python train.py --num_hidden_layers=10 --hidden_size=64 --num_attention_heads=3 --num_key_value_heads=3 --head_dim=32 --intermediate_size=192 --vocab_size=4371 --hidden_act="squared_relu" --norm="rmsnorm" --norm_place="pre" --norm_eps=1e-06 --positions="rope" --rope_theta=1020.0 --rope_fraction=0.5 --qk_norm=true --attn_scale=0.219 --bias="none" --tie_word_embeddings=false --parallel_block=false --extras=["some layers without positions", "some layers without attention", "local attention windows", "shifted keys", "gated attention", "exclusive self-attention", "capped logits"] --init="normal" --init_std_qkv=0.0706 --init_std_o=0.0576 --init_std_up=0.0706 --init_std_down=0.0 --optimizer="muon_variant" --learning_rate=0.0104 --lr_mult_o=0.915 --beta1=0.93 --lr_head=0.0108 --warmup_steps=0 --schedule="wsd" --decay_fraction=0.791 --decay_shape="linear" --final_lr_fraction=0.05 --batch_tokens=[8192, 16384, 32768] --max_seq_len=1024 --doc_mask=true --train_tokens=122600000 --max_steps=6473 --dataset="wikipedia_en"
Each number is 500 + 25 x the weight over its row's rms, rounded and kept within 0 to 999. Layers, rows and columns count from 0. Numbers have three digits each. The size before them is the row's rms in percent of the matrix's.

# layer 3 attention query, 96x64, rms 0.388, rows 0-63, columns 0-63
004:459466538503559511468518491519474500512521473506536520546522513515482501521474493553502499496480487544496482510516462465495472522501497512481506543540480490483518474468506507499514559489515464
017:455464528507587563493514493533465476528509501546508516506503526496487479488473490528502472497493517497507498519491522504497496529509471526462519560522467509477519489484526511501492517503521491
009:446458542496581560478507500525472477526519486546516496511507520501505497488485490516493464480502518504493490515491517495520493540510466519470512569517474496467514481487514501501501515514499508
005:492474505508489526556498484554472509509473507535465485486498517492479469490484513493499504523497534428524488534477554539500536483512479528470514519493497499504500508497547489505468477479547484
019:513506440541504456497498510506527491511478541465502555463508512471474445489454513511498532526483459508508504527507510521482528508500506508503520473490500532503477548482516551489487518481527499
013:452466534509597555472505496518478474529508492540525521522511514504494491493471491531498469490486511524495496508500510494504486543511471519464512556526473497476520489482509510507502525506514490
019:550498481516535493511488492493551524531485500534496510493534461535531527501502506484502468463489520492482501440483517524528460532502468479486464477466489484520481528489456492511481469533471519
003:501503507475473473488475494489520502490462484466530485556514470536511538527502514497514522463467509543482477473536452476506493526493506493510457467503544461524518507511465476532526514487480469
008:545539457504415458536492503488515512473476523458473504482484490489489488504517517477508535531505489473516511500505505516475529452494530488524501440485527513532484518521510496499492475481514495
005:515547456516460496522501516485497478488490540460477531471466508466475458486506505484505523544510482467517523520503527518455545455509517490524532468500512536518486508521531519491491485477531505
010:546530457513421451543505499501506527477492525469466502463484504482479474500507500487503533531510485460526504508491503515474525446492534490519509456478504529521477518502516504488479485484514502
029:474527518483525598473499533460468453496524490500492507490460509472538486470539461512487476520540509511499534507495531494498510487532481491498515511511498531482513475540509486493522497509497507
040:465514494499489551497491555478455518496527488459505506495536516492548482492531439494505509500528446493477489519528498522526498464497518469501483489535478531476475461495544489495518520502491510
010:466463516512569553522512488546464485532497509548492509495501528495481467485468495514504478499492526466514492526485536519493513520511470527460519555510469513487513497484543507502482509496530487
033:445433496484511559441485528499506467524473501500535493481533502501548492479502514511493502506513476490484478524495517523549513535517451518492516498481516495468471519520515500493500482506472529
004:502530455537515511524485508497498485520475534459493556500501510492475432482469498504518518533476474491512507508509532528453527484528508494489520476521487530529493516503535508503499527461555472
136:518505511535496461470517451486521503509483523510470424501474503494543521490496457522524502523502504529544514495503484525503528535490451560513527515497496531504495503505505486486474532541517492
129:517515498515495509545449464502499445493470463468491532495486528478540482487500503505543449472508527521504509515497489514521501484479507503512484523512464500511544489482518489474549568496500533
153:478444447512458516544490453493474485524516508488516479474537471534503509523517500490504505571483522525503478509495490516469507487508493483475494513512488543524498455470474527522487526498474525
135:532523453497502509539534518488521495538561465514495491501486479520512471459511462475484442497532461495476513475492474511493509528512532480492483553514448497505471491481532491509494498499510483
128:480450512489524455508541479461520512500470515472459523514538545531521514485487491491489461502467489460482506469491483500509517499493520491467532455492507500494473447501518534472483509464512467
131:527494569483495542520468485551491511499483522524447527519509483511467504478486521520504506528501495498503516528493455532570479504508483469509516527522460490495535475472512514510519489485503527
130:518482501512519534507456473482487484525491498476499486451508542513518514503468475501475511539487480432528489457482490489523455487466528491533501539524475519480510515505544487476481453494512518
123:480513470491504513506517521543534514520476506481469468503496502472505530516504497540523467483515472472521462535526488514485538498509561499450464515492486520490497524445479552480468509499498467
125:473528556532509515511515512515522477490509464494508493465546490506490463511551489496512495497466535515488500475477506494520526520498515515531514547503496534505548490521450517462480456514496446
140:484473499474528488464453536482518522515499478519494481486506495518460482547479521481510472496539499494486451471457514551479483449497454534531504502509474466513502500495498509484483503519463463
138:455484515501490563514527484515511512511505465479485505496480475484528488490490523505525542504516506546518469475463480504467499517470474488473502489495496478464449534482522489446542454470502503
133:460511488549456511531506570508487511503477514498474495474528514498479542501494491490478521445456483532510494505474505528537463515531484526482527532502489513528478503476525496481477494493452495
131:516505528505526477544490497480499517515459519485520495495539505473527513497527508529479517490552492541496507481520508520476507457544492495506452504542488484423510530481519464509479489471507537
133:498471491547522496498500508481460525481529504465501487528483453496512482439485474513492518498508513483484456510517490498510498514507477520497491453533453491528558489503445516501474450479522480
143:512504553485467541503476496418500473502478490491488519501515450510468515452535527514535514504466453488486484511487509479502487499489467528490453525501485504477469491521483510475499507508519536
139:506515498499479507517493513522521464491522518472536492489468528520488522466503511474489471501468474579483494505514519555510509504504523503515480465498492431543535538523515528479474500478521517
024:564526451519485489532452483482483517502536518478501482506441477521493503494497466496508471513495473507541450467494515501500470492445544489519502494551502486524507499484510463493514507497492510
033:508475508467514506510491499497457455477505494478481499492509556549464511511473524493512521491444499495534473538482503490506472487502508536496513505475516529556493462493531486494455559496477489
027:463495559494502560485485514470470493510445443498484522488522480494571495492528470517499509511512504497481516470499500501508474479535470467481496505465519510466474481520485489488527492475489474
011:534520531550502545440513519458515469523514465526485503492453480510499482487501489501491468538508515508534502476486506499536458490519498496509538525511504456488472507530508489463542527520484526
025:458484512493552520467494490478497466520531485542525505503481450476520491454506462487488457510530499493465490481494543517492488544489471458495501516503499484478501466523471515491549459482508499
006:529524535544499549443542530455532471517496466511485512483465513506498498507496512515501495539510516508533533476511468494530474472536494502515521511497500459491469529524525500470527536516480521
012:531524527552501545457510524463514477524514467520464503494464470512506488490503486493498461544510520503540499486480519501529464478526501508496550529514518469499459496535502484459528521527486517
042:538524480499479493521432506500471516492476489450526503490480531517544480497515447533494518469497465525508497478530456492504483461509512475525470485490512534497536509471493475524508533473473484
016:483489570512518551423536526470513460510474456528507526499512519505514484485503504515479506510501515502497539492514469495525478491553472488505513514459508479465478509524513503493525534506487507
035:540470507506450465483512479547533514518457512522484465503540492507485472520509491512507547515471472498505495493459493525533503534493488522494529529524494499501463509505472535496488445555501495
010:471502529508552562454508524477506435530498464521503533481478482486525492459508476511497476518520498497469524506507521511512472513538457470484504515475519504485489484531485523480547506479489498
005:441476484450543502522493492519478471493494510489524526497520484481511502478505504490509515471496484495439483532508534503472516554487475465474461487475507543516512466484478520511502472443510486
015:482450541499502514471518493529480484481506497533553467483515558488476499503481502521474541473472517493476531522505456504535489517511464508525476523476458489452545525495514527508493504515503514
009:553534454523456450522510509509529549485500525455488505523510514525485493521500526489506508502491494524547494492516469481487514466504565523516509478520508494534487521475517465503477543518497503
039:480528493523522526499452530516488490509511479486485501466485514482533494491507445526488471495529514498478532537493518515509497451565454533502519535476518551476530487528463527501489493515491488
037:483493509467489457439456472441504494489504455511505506529486498506526483484521495492469455482538512520519491466479509480468537473497500516535548485475508481497517457522466482519502511509477493
146:505502491506492552483499476498516475443458543473511529507461521485500481461488534485526479474529552500507499479499522488483507536518466501539489501516521504486501502445470489488455489544474501
139:534504507529467453469484506484492503491495441458477529507509500504543513547478484510501492539523513508432493501468515513494467519487504511484481498526520475497474499463487559516483473494473530
144:467507472546506540472489531453512537484475459464539472484475475547462462506453508480505470508533483496492539500477489513513523492489471519467498534523498495511496511484484486495513510459514480
131:470475515501494472426498505482526527460476506479478504460529511448510478463492476481504515505512468498490502518522514538504520488481515497518512452487442553538495505495477492506518505541481499
131:533524533498518471495512518479453517510483516531440518443500459477488500504472562503485497536510531508522528479503515524499480468463460465475492497468495520492500498474518488515496523496530466
140:549491497512490470504528433478499482518480513495514497479489507506463490499490480525520500456509448466485499471516520511511509469526498508465509546498491522572503516487508489504533492567519511
140:528490465498465491497543512557505485479532473467469492461450508481492489521488529501459524487477449485549490475458502501472509499506498509458513506478514523459496483483467518539494517498481498
140:485477498510499470506496488493465511510518485484465434542507488512471496526513517470514518513464518509467497514538491514479533466505475457469511526548509509447497478508496490441480532528473521
144:501475488521566506498457493468508515491500531484496467491475483469497523488503489527496518478433507582470503506480495503526504505532524510486515495474497478483453516449489499515489484518526471
140:548483519507475521466492508488518493518468491487515488514485488493454469510503481522472496499511532482489509530462553510531529465512551461518485485455510514458527473464534528487472496481526526
137:505498486509480557499488520496505488503522445499496504494524491493514524497561543477499498466486507466508484502529519537549472476526543498498500499564491462504506495436478518497499504502531471
129:512482521488515510486487469520527494507529468474523541503488510509485507500477486519538539546503514515498476493503501512495522453541501497545519555488509491507515492458446496565467533511460502
138:467509537544489534508504509468480515515485510500506521480491498506535503549495530542500484501491515531506457454510513468498548485500518475468533487539499470496527553534478537513492489527544487
148:522477484489514506538519504504499503515481501530450495472481512532497449474490475488506494525490514556503492449502514468501516473526522567504452501557453505484483467511501508495492490465502516
140:516521438503514497484533489510487538494503505531551543516529463501504495512526466523473483511487480506524517463485502500470458496510492500477483474477459502507485470468452534444476535519495501
134:507472476516558498483508505523531541504499447498479471495530530523499520508506489518474507480529529495543489476471520507544496506510473469501486454519503511507497500523482428524454510526502537
# layer 3 attention key, 96x64, rms 0.388, rows 0-63, columns 0-63
005:482474498503479502479479501447490485474506537499558489519538539516527502526505465515526464513451488535482451503524495497495502468535510518495484521489502504537511521540451514499512525508449510
018:465462544492487559481503508473470458478504543514539484477520508508481492519493482539522482501488482518505469484520514522498500446523476504494506519496489532517516504503431513495488542521458476
009:461443542488495554464491523469479480475512537522544481488525508510495497510492475528529490484486477511483454479514503516495480465513451514494505522498506519511516493518450494500490525522440482
006:506537563488509527522519530531491451502488516491474504468502463516435500522498543494508538505535505485548550497493499528502512461485491462518510532500496507496524486481477516482483491495526467
039:492535479519522477494531525509505444505493527465500514494501464488482479496494540484482545528526520518509557486487503498488526533493532466520511487493484496508493485479457539506507533496566448
014:467453524499491554475489501459476477472508534517549493493527511510499483513497472533521471498472486521485451483519511514491497469535469513487501523493494524518508502514434507507498539518441492
022:523504488511542530515514497515502527495477505543459516491518448507491476505502485503515514452518533494490493462475494511486461571520422478492478499490509492510476471481490511548492471494487488
004:518510484511497505520448497491523536495510467475500521549526514524528479492515502466491475499449508519474472517506487481491503538522473512490480527499518482486505520532544476516524469472449572
010:525557479502502459535518492540515498524493471473456513499472485494486505488505544475472521521533517481531560520489500490507526515474548479509503484509488490481491500475544505487505486484570502
007:497538484500493479515531496526497468514500486475483502487457486483485498481505548493469512535541514482532555519506516493510539496471565490512518476513475509484491503466511515474505525504579474
012:521554492504504453523532501535503483526488495477461502485469482483482509501502529487476535521537511486539566511486500494507518500468554472521509478501484494499494499467521517490492494495577478
042:485459511490476521490477488491497551509519460512519491472478534488522529471496473518490456498501457453492466517512528482536502466513510536467509484524487529464482506483531458459492516511472538
054:502503492510523465484487569485515474536479504465485499475527540492518528514457491475506510496531473473482506497485506494545510503457580502516472476539492489486483479504522510467482522513532508
010:475494561490497559497520524491466437483498547506515486466512489513456487524498505526520507501507495512529499481513509526498503446507476483504509530494489529518522498488436524488488532514482459
064:488503505506525495487506562517537454507479532475510515497543466502481489503464545487503548512549505506488548470469494504491507550477492482531515503503505492481501462515484508505507520498547448
005:497544484517502502520520512498491440507491506458494517476488492505482472499504540485486497540521530490534540504506515486507551508505568474505501508506465526511493498461469549478512542504547471
136:516509519535502467470516451486521499512485521512469428500475504491545518489495458522523501524504508528543516492502484525505530536490447561516529518495494532504494499504506486486475531539517491
128:520515497517496505543452462503498446495470465470489532497484525479540477488499504506544452474511529523506510516497489516517503488479503504514486525515464500510544490482520489479550570496501533
147:477446446512457516545489451493472484524515507490517479473535472532506509521517499490503506570485523525504480510499490514468507487509496483476494513513489544523497454470473524524489527498477527
132:530523454498500505541537515488519491536562467516497493500487479519515472456514462476483442496534461498475515478495473512491512530513532479491485550517449501506472489481531493512495500500511485
126:480448516487524454507542480460522514499469516476456519514539543529520513484484492490491463500468489462481503468488483500511517497495515491468533456491507500493471447500517533470482508465510466
128:527493574485496542518467482549490512499482520525446528517506487509469501476486518523507504528503497500505518526494455532569482502505483468514519528526461492494537475474513511506517491486501526
128:521483504514520536507456475486483484524491497478500485451508541511515514504470473503474515541487483431530489458483491489524455486468527491534507541524474518481511516504540487476483451496513516
119:477512471490497512503513521539533520519473505482472467501498505472506529515499498544528468478512467469521458533526489511489537492511561500453464513494486522488497524445480548481467508500497470
126:475531551533516516508515511518526473490507467493499489467542489505492466511552488492506494499473541517492504477475503501521527526498516513529514548504493534510550492518449519465480454511498447
139:482474503474532488463454535481518522513496478517493479486505498519462486546479519479508471496536499492485450472457516553482483448497455535529506499507475465512502498498498509481482501519462462
135:457484515500490562515528482518511513509505467480483504496478477483526488492491525507526540504518507547519470476463478506466499517469473484477503491494495477464451534483523490446544455470500503
130:464513489549456507533506569507488511503476517498474497473533515502478541499493491491482519444453479530509494503473505527536464514535484526482525532501493512526477502477525493480477494494452498
128:514505528505525475543492498480500518512460518489523496494538505472528511497532507529477517492552491541498505481519509521476507457545491496505454504541487486423507528481520464509477488472507536
131:500470492547521496500500509482464524483528506464500488528482453496514480440484475512494512496508512481484455512517489497510499513506478518496486452533454492531560487504447518500473449479523479
136:513507552484467539502476497418500473499480491487487518502513448511466515453537531512533517503466455490488486510488509480501487500488469526491451523499487501479467494525482510475498504509521538
135:505515497497474504514495511518523467492521515474537491487469529518487522464504513476491472499469473581483493503512521553510506502504523503518480465498491428539531541524516524479475503476521517
024:532538452496475494536479437477479470492502498496506497521467502545530481485507466471542479483502489477507526438500480498507472516464517526516499491542465506548490510507523505531496498508472504
038:479455491508481506455483516452483474460466514461499515478525559513473536521496495490496503527471498495528477515510535454512476474476495497489539496502474518574496509511506495466495524511502505
027:509488557532489536500470518478485558513454478500478548497539489495537509502509487496484494486519527458503493482468507499510498511498487485468505526466515494448498495525527510462513436469482514
014:576484464496449499520481440508488530481510504538519495503477508509529523460503441513510465506496496449506516495496484524508481512508481530489527521464494528528497514484507486509516476519460512
022:481491499499513537511525516492488470502551487516516537504460433504514462480484469471512495504536518505477516456487501497472515516497486524482491497507501479465492449542484535519477465488457455
008:573482472495452492516484435521494545491489506534514482504480530492526525465504455537504462500480489471511502515496484528517488511524495519487518505461502529516501534475520476508532480517482532
017:569480460494443498522484450512489538487514494536508500500481509516526527474513444510510459499494496438511508503498489524510479505501485527471528530472489531527494510476518486496509482516459506
051:486556544528534505485453512443509462499440499457515517517537517493536490492497497482511533469517521491483528455506481491525485514492518473561507465493502495501498502510498516520515500489519487
015:556455521501474500486481483493495557483479524529525503499513529467525527469483450544484474525489502480500497525493492516506498494539480488489527516426520523492506517489495488498533467514481538
067:498491519511523499483531546517524437520509493497509487485535444496473503515475548483488548539522520463492524479488493483514511520488477510538501533467508506493477472510447512494489518514545467
007:521481496519461563496481498489483503479498500519512552513479472470538493444507451493496477483500522467484515498498500508500501525540480509448530496459496519476486474506490534487528475475456463
007:427511518505536536477524562489499459502493504463488536502504473494483469517500548468488530492502511541483496497498524456476512519494509484485480478528506470473491470533488525486488511468517469
017:491473562515536501500482523497500486486496531499525465481514530452480519500468485535473550537496484556498488506505501519514499477529474494559507499478525491492525525501440503530498474526506506
009:537527441469476441511500466508522529505484520495504476513511550532518511509512488515525464484470487485496499532522480497507488508494549482500491491509490518542510525451542465517508536517520535
044:482508544529513521492450523479522501496499453499514518492524507472507521489523462497497508455535517443493508509535496545544496480523488504516538494499497518489508487456478523491487510502488422
048:463513532488550466436512501452532496491516468504524520501518483504500492490471500483511504521559534468502529475493489486491517480471464505551514473478503492509481461555505492484495522500515478
146:506505489506496551482500478501519476444462541471508528507460522485502482460487534483525479474530554501507500479499524488483508535521466502538489501518519506485500499445467492487456489544472503
142:536502508528466455470484504489491505490493438459477529507509499502543512545480486513500494541524513508434493501466516513495466518487503508486481495525520475497474500462488559518483473494471531
145:468508472546509540472491528455513536485477460462539470484470475548460464506453508480502469509536484495492539503477488513514521492489473520467499535520500496509497510484483485494515509458517482
132:472473514501493466431498501485522531459473509479477504457527509448507474463490479484507515506510467500491502513521517533502520487479513495517512452489439553539495504495480491503517507542482496
132:529523534498521474493513522476454517509487515529440519442501456477490505502474558500481497540511530504518529479503514527499482466462457468474490497466497519492501494476517490515494520495528465
137:546492499511493470500530433478498479518480515497517498480492509506467490498491480526521499455509447467485499471518522512512510471529497506464512545498490522571505516486509494503534494566518511
141:530490465498464491495544511560504488481531473466467494462450507480492489521487528503461524486476450487547491475460500502473509498506495507459514504479515524458495484484468519540494516498479500
141:486478496511497469508492486496464512510518485483467434542504489511472494527513516470515519512465517509467496513538493513478535466505475458469511525549507510447497477509499489441479534526474522
143:501474490522563508498459493469507515491501532484496469491477483467496521487504488528498517477433504583471502506480494503526503504532525511488515497473495478481451517447492498514490482517526472
140:548482517511469522470491507487518497517465490486514488515485487494451470510503483523474496498508531482490508529460553508531530465510553463516485484458511514460525475463536528484472494480525526
137:509499486509478555500487517498506488501522443499494505495523491492516523500558542478499499467487506465507482503527520535550471476527545500496498499565491459505507497436480517498501503502532472
128:509483521491517511487488471522526492502532465474524539501487509512486511499477490516534539549505515511495476494504502513494523452541498499543519556488510492507512490459444497566466532509460503
140:469509534544487532506506504468482519514483510499507519480488497508533500550495529540502483498490513531509457453509514467493547483500518473467532487539498471498528553534480537512490487531544488
147:521478486489512507535519502503500502512477501531450495471480514529497446473490474489508493523491514555504490448504515469500518472526525566506455500558451504484482468511501508492493491466502515
140:516523437503513495483533487509489538495503505528553542516529461500505496512523467523475482511488479507524515464486502498473458496511493502478484470480460505509485470470452532444476536519497504
136:506471479517558503484507505525529539501499445500481474494531530522503520505506485518475505485530527493540489478470522511546494509511470469501489454519504513506498499522478430523454507526500541
# layer 3 attention value, 96x64, rms 0.419, rows 0-42, columns 0-63
102:513476484428445489497501518483455525502473478502502500507507530499516466500527539508489498529545513512485489482511497505488484573518520487543518485477505562487460516490485497495514483514513476
106:495528490493511523534508475548469504471481434512530499479499523508509519492483529525482486537492475493423515528452469508492479519499478513486512501523492511512504471550497527461489511473512529
099:516481477489514535492495515505493507512515553538516517478452561459497519475543527507514503473566548506491501509489487493492489504441519495508479499501517483537476475512529504525461517508485516
101:529494530503472490503551542481502499468492437535449472545505538477497458487508485498503517484481510543518530501489483519522528514489511507485507515520529477559486491501446493501481515493517489
093:477499483535472506493468550515506509509502458500531523500547519487497493483530444488520488553469517459519501502496487483483499442540483496525499503541490520514478483524461467518516524481525476
101:478466514515493511492447469522520480475523474503526500534496473520451516450517496521491484513500488499487481508460509536484507516483517446511425479516539529501488501473498457494457483496500495
100:494491534525481499482474508522446513499513475505453442485514494533521472488511496523492493512522498484462513500507519455447509482530513497513509505465501435531469538462534474512515528508516490
094:461525523469521481475539474495453512519480511497516524473511461477512505453469513515483509494526482486541514534469469472472486517523558504497483521521509512526510459498454472510502508549512499
098:480505485519455500483503476532505488517486529495488492532474510471519518506496495463518460487513527518451503482430509481488535530514488423466528506526477488507524491500468494466509482503540524
102:494477491533489522499487484475491514432482505510486503505516496473467456514503499505550505499514523484488524520458540498506537514526547546551516532472486500464503450483511515496524506483500544
100:489513475560512492488520486525546495497445516551506480502496474506488509537484486503463461499492503514507504528530521512488490537479533490529513454518566513501489444503491468499533497496474495
098:540553474510491498470493523505528472528501543484475531535528502513466465465525492506470515519512511502487460463474501506487470527477484566501519492483520465488508486502475480457533514480485473
100:475532495473494488485505481516500504495474552507493459482548504464517457518478499536485512501481536434461523478511476554526483481508505472476493501528476462489493508503497507483545499486462473
098:550484487503544522476519496466507498481487497493515510490514507460474515443457462447520506511522501500480520519536533469497472526485501484483531505513497495462483574491497511515527525475530497
099:499517495510499466463504514507470525478506501519523488541477501515507527521502504518508516527497496512487501492476540483588508534504504519464453505529460517488511496521492480540523530507496423
103:500530448486498522522484536488512512507480475487514510501486508514458541527466468513567529550526510478489517486526469473478529511517494462485491474500547479515526496443509511487489481519485488
110:513478474517441494462484493479487507469498485501560494478508444489532514507531520490451497526506527509496483499510481487517524487460495534478479513493509435504523498453484484496511511487556507
101:488515503522483468496480495541527493460510472522517529479481506509489505468513488551505507470491517547510501460536532492519477487504543482484537559516456470484474491485498509446511528523471521
098:509515509520486476496486469495522451544458481482514502515529491464518537489510473530502518536528522506508537511512566505485513539477501552483526489480490496497537506531503495550444504507492497
101:489442480502541520532460522510497511474506530508482578509502479444535422495470520499484478529496453487485512512522493521495514508473509509505490517497509491492512524509486499487465508522495502
095:483511500465504539519515460519504506505530484460483461523552541477436465514498475512491481483549488501485480497512510452534473491475505478464496519472487502491491461486507484523514478479542510
099:495469555489504510477465515503498478494480494512488470472463510492486509495522479501508504496468476484499472515546447470488491549477495466525521472459453527477544464512468494523494544469499509
098:453512521481521491485483484539479498489463484553462540478505487521480478501512489454518459513520527524451464477510499447530504487490518530514532497512519501497520517506547523504475507539517477
099:476486509469487475501496479525481498498513477487527500511507497473523463552541472484434524506533466511516545506519549462498490518533466507495481478539519512503515495491493537490486546497451515
099:463482492465550530533450496483488528522505493541520469507493513530513489534516515506525506495525485522536487492517550536496478487506526513466539491478500477529506507538506482491543513497565495
098:499430488530521487512513469498510479522496465486472540515432512517476471514502495524441507506543521480507492504490475485505540468511513480467502508499497482442490517532490491525481508502513463
100:422517513519479525524499537489528503510540461513511502534511488462505522495458533527491434513522541506529514489503483491518521515478488497499503472461487538511485503470516513506490524480460481
099:480488502491479512509537487485498494496490527450484510510454493530539495527501463503523454512496496519498507516536536519519415501490485482505468519452518472497473476502488474498467509544540504
101:523475511481500521495474513498499483492522464493503507477509516483530485514479506547495477495444529483490471463480532531498510506507479510516533496543539493504518469475512550562530524535552472
097:503527535488516514529520510467502509455514498480506501505513490493514508537576508477508510520508474497483476523475487508493497521478502483454554480504485472456470522496496464529489482575471520
100:504490498452508462501511564538508514486487518507509506497494471509514499520512440559489480470505534479493510557501493497490499507466513546505481478523470504509446529476497487540514492476533506
099:491487492476529487523505507543496500486470499473512463490498513515492481434540508439502503509459544502508536490504500495539500511486501505463455490456541492509475491515486520530522488553494538
105:481487490509496509507483497482484517471517482540460470524539518490523529452510539499513484502525545521530535504458551517472547488524551463513489529504508501524467548485501486505478479501499510
103:494543504478502534539524504480485500522504449508454483518494548526511488554495515515478531498484482524503512487458506500465478490522492535499544470518515464486520468512475513503534484534459465
098:506492492526434519478504485490513497494474494550483486500509562492516475480509527490513493534543488496451491473489509511470482495532499496536495530471472512502537471517498522434494498460532523
099:524495492512522513494484513479524512506455488519511492543478511486505528500508502526511524497455526485532484448549531526519527514523550544507550520501482493461493492507452474543538508480480494
109:485534475491545517520490504541511489479491526561476519499499469542527494473489524480440507507515501508508497515522477507521522478485489536531480502497503523497506538551504523476479522468438475
104:509496495502546503477475485485536516514514500532488566487471498475527558528500497517511515514529473503484496479547509470477498479479495478467530532536489456518516530476524512470467488549482502
101:512484475505549550502489486519503512505514532542524482488521538499467537489514514452528508449490517466527538482500508483478478494468505470493499479502516461480517454485496538524513537498476542
104:490489517521523503514484533522506504502507494516467516463519484497493498529478501517508466446456485481469518499533499509440510474519495516531568483500452522500485512531533512505546463484536527
104:476491517496549469508498515471536519467506496519509511487489519506489455487473527495526474535494498496529488525511482489506466537532547510529489470514503542478484498433523541483520479504439501
105:490526450469502499524498529500503524470514529465463523501506539490512517504460515557516456521489514470453498471492508526511467482485485461517470538510534515464459488502506523538504493504505470
100:511472499528488520528501503497560453513534474479493485532479508548499505504505495528480509503539473487520484518498498531472480482513492439473504468432485487459466554502502490501483513497503481
# layer 3 attention output (transposed), 96x64, rms 0.27, rows 0-42, columns 0-63
102:508490477459509515531521492503434544521507489523479456497518548520542492523488537495519480523517522539504499505475488498466473528485503532518508511505477536465465516528522476463521468531489489
102:492495507461489508523511513543511475461451480502489489465526542484528523483476493522476527515484478505468514553469482487457464493541486482500528510486465530511486490497433517511470518497508525
104:493471490472507500507477520486504517466479556481534495506473570456485545480542542485521538472493520548485514525506524500530542513482491516508510483525536486527477515528487492516493519502490505
108:530490510495458485482522540493494486476519459502477461525487544489486444472532484500465545509487524496506540471485499510524528537487524495508538494512544506546497507491472481472503510484511450
099:473477478496518528484488543506461518524523454540523445483463478524509514494537481481460476512481523437485472511483492488479506453538481506493458472514504506529495498470513501495505504468519492
100:476457459503487493502490482497501480517504491492492517522509513503475517480542461517499471508514525516517478544463499515468484521502527450487422500502547534525474515460502452505499489496463527
101:494503514488462496480455486529501508498513482502486481501546485503501481469515527552512498499532500488461538520514502469432475508502472487526490481465517435532480521521510481513512540479548503
095:471505510495511470501528522532503506536524493502531469481506473550502560479505541505502491523492478483482496500503490512515472502483531515510478479541490488549520454535457502518450501559507478
098:475505513534473493485490478497500492524502509543525481516512530478510493511477459490533477465516538508455453470466520485489513500534494433489548525549485455498481491527482482524486473500507502
103:532476464478475526539498518492496505439477487522498475488524475512462480508499529481538464480538522461476503515458550510501528470491504506543514536465512497497508446487507522498485502504473514
100:487515487506471510491498496530540499516430500539513500522499458513493500482462479509480495511512487503505501527530529524507495504472518500534541467565556521471521471533505491444499502475516487
100:541515517487479497501481521498532513532458563511474500499543520513461475452523487501480544505498527556490441467478523498502481474519499532500469502502494490481490463478510470502516517481502478
098:493547481499528446511499480526514478496493484533466467446493540488504497555468466497488519480470509498498522479477532511523490524524506497523466521505485482516537477504508517488552534464512464
102:512473473484537486546505499470486522469494477494513492504541491499496469459471479464548472529524519499500491485523493472492505488504503492484508473533492505457498550456444515526490534477543468
108:479529510476477470458512505513500524480469498526518522552510481516517538544505497527495513509509498476542516456461489461546530496509509507477485486480476543486479481520500483532509528523490436
097:506579483480504543492501509516485497512486506482502482488502516509509545490491504520553529503529533441508500498541490438482501492482490475468494476517545487503529524457534513491494466516490499
102:512478486485461491493494486491499479482499515524520486463506453472558548514506489487450532546492534490533498516504492484502496484454474494487470538498483427519481517498499461496525524512524501
102:509502510497493516478553474536514501454482485517528488497469502532456514482533477521503503428526495527513511456532507476492468519483499490493516520493461465524504483452465485478524536491476510
099:532489493490539508508477498459517489558493473521516471516498482479486499523481464525491536468535511501547507517524536468503476517500471546509506489468517531538546500510471479544462502527494490
100:468467482497515518481497491524536537485507508511489537456475500441540426489483547501493475480529471488499479487531481508520521542495491505500469514507485506520487526483527500501450511505482461
102:472486488482511551485497501507535481498532475477482510555531534498438491499488514479500512539533503504489484526492538482574467507493522495453483515497476474479495464493514512492521515487541506
098:495455543497541520510483531479488486480523510529456519487504532519504514498516496511489495518505483478489490461540455475519484490452521459530520504482485561491522450549507462499505509478500510
097:466505494497490452514484516527465488462484529546484522520464488509475483499520512460508475515509536537474473535530476432548497541498500523510518502485512525520513506476539527495504519529509491
109:495495513511530491522499497497471523491506463506539500536558542499521484528505492457431500518526488506520533487543531491498463472527509498476479498524515477483529501510517511508504506491424521
103:466516502494531503528505515476473526503482532520512516464528510485486475495527519486521499483481493524518478493507527517479435471526502485469543516435528496558471526527485515476547506522515497
103:507480501521541496513523486541493493523494488497450510495440527540475477520534539504461514464524513468520491529497485504544518469491469473474491480494511467449477540528495482499490534508497482
107:460532515507468494527499529485509510505535474503535484515510499478516517514499530528491461498505531511503531494513503535561475486464476482543489502463477520482471506429502497507498552459481510
102:479526527466518515531513483465476433474467535468490518517450502511533483462493495493482450509522497518485512493503553514517473503512479477519461488488502484520497488510515458516490450528522503
104:505451517473481511486491534494491501453510496472470490497510495474515499552516506555474484470482524486507464481506502536507498470520478529495532506555531504483509489448482520517538503546541486
099:507492517487495449495496504470494546495490453466480538451474505507497498543524482468527540533515486484486467509501521491485471518474494469516556472484497480463511489477542490542479512529488507
101:529492542484511492489516523504470510492479512524527526489524477494456491521507451545494500488465520470451533552522520509521495524462505537490482483532453500510444513509516477531519499470494506
098:488494546500549480468495477543497495473488495509493467490530512483501479425517450460532502512538496484511534512486503523540474483502490519508498520469538505491470491497531518520493513537511544
096:481481478516481464500495495460503513529548461497537463497488493503457506494510490515540490486534523495489539518469478523472505546493529477539513521488553474546466548489486521511479520505497489
098:519560513466458495509496527515491488533504471476472530500496559514508463513519514536474530519506482522484494483497499505472461473519517512503571492486539482500521482516501552479515502528483477
098:517479453483477534558498497489500477501488515556481465514492527491541514505493517489517496515486536560477494477477504471467528506548513489524491538474488481521497477511476511465493467454519498
102:535470519468531511511532495477498495549458497518472446492486456516495485512526485521520513454519507480544473473540477522519518475486531517480537520461486507480483470512513490475532530500508478
102:484543489528520460529495509507544516491474524524496516477512487499494494466498484511461511495486465547489504527547455500527532516525499521525483535497508541501473526496508533483474541471441485
107:485501487490495483495512493486514489518471527493512539491448485479544517524523523507528526469501502516514475467573503441479496546501506485454517502517485459524527554463498525510491490489498491
095:497465484485549517518459495493541501473505525499562514515509548454472529459509492470541497519484497488502481501519484530513505482507505486532554480510557475493524475487481530501515517496480488
108:502478499530493535505501500514491491516513476529492520477478473480492458520484510519532453464475469484455493513548495532469489502524516512519574512492444498495500520485511532484512508473551529
102:506498484494508499502533522521490562474498507494475520499511451526516495505483544500544472506501515503503537477494482503494478504434521503540470488520519535459508469465506549457478480472478526
101:496516511455491489513508484493491479489489508461479499478451540488498495523461497566537455495516503501485514518483514506547511513520489530492462534540507518471447489451507527524526483495527478
091:522528501532533532526497482488523523514494482464477537504494514523470481491524493534500503492502508519522493502503527508474473502484462428510488446452524487447460538494499457493481485473505494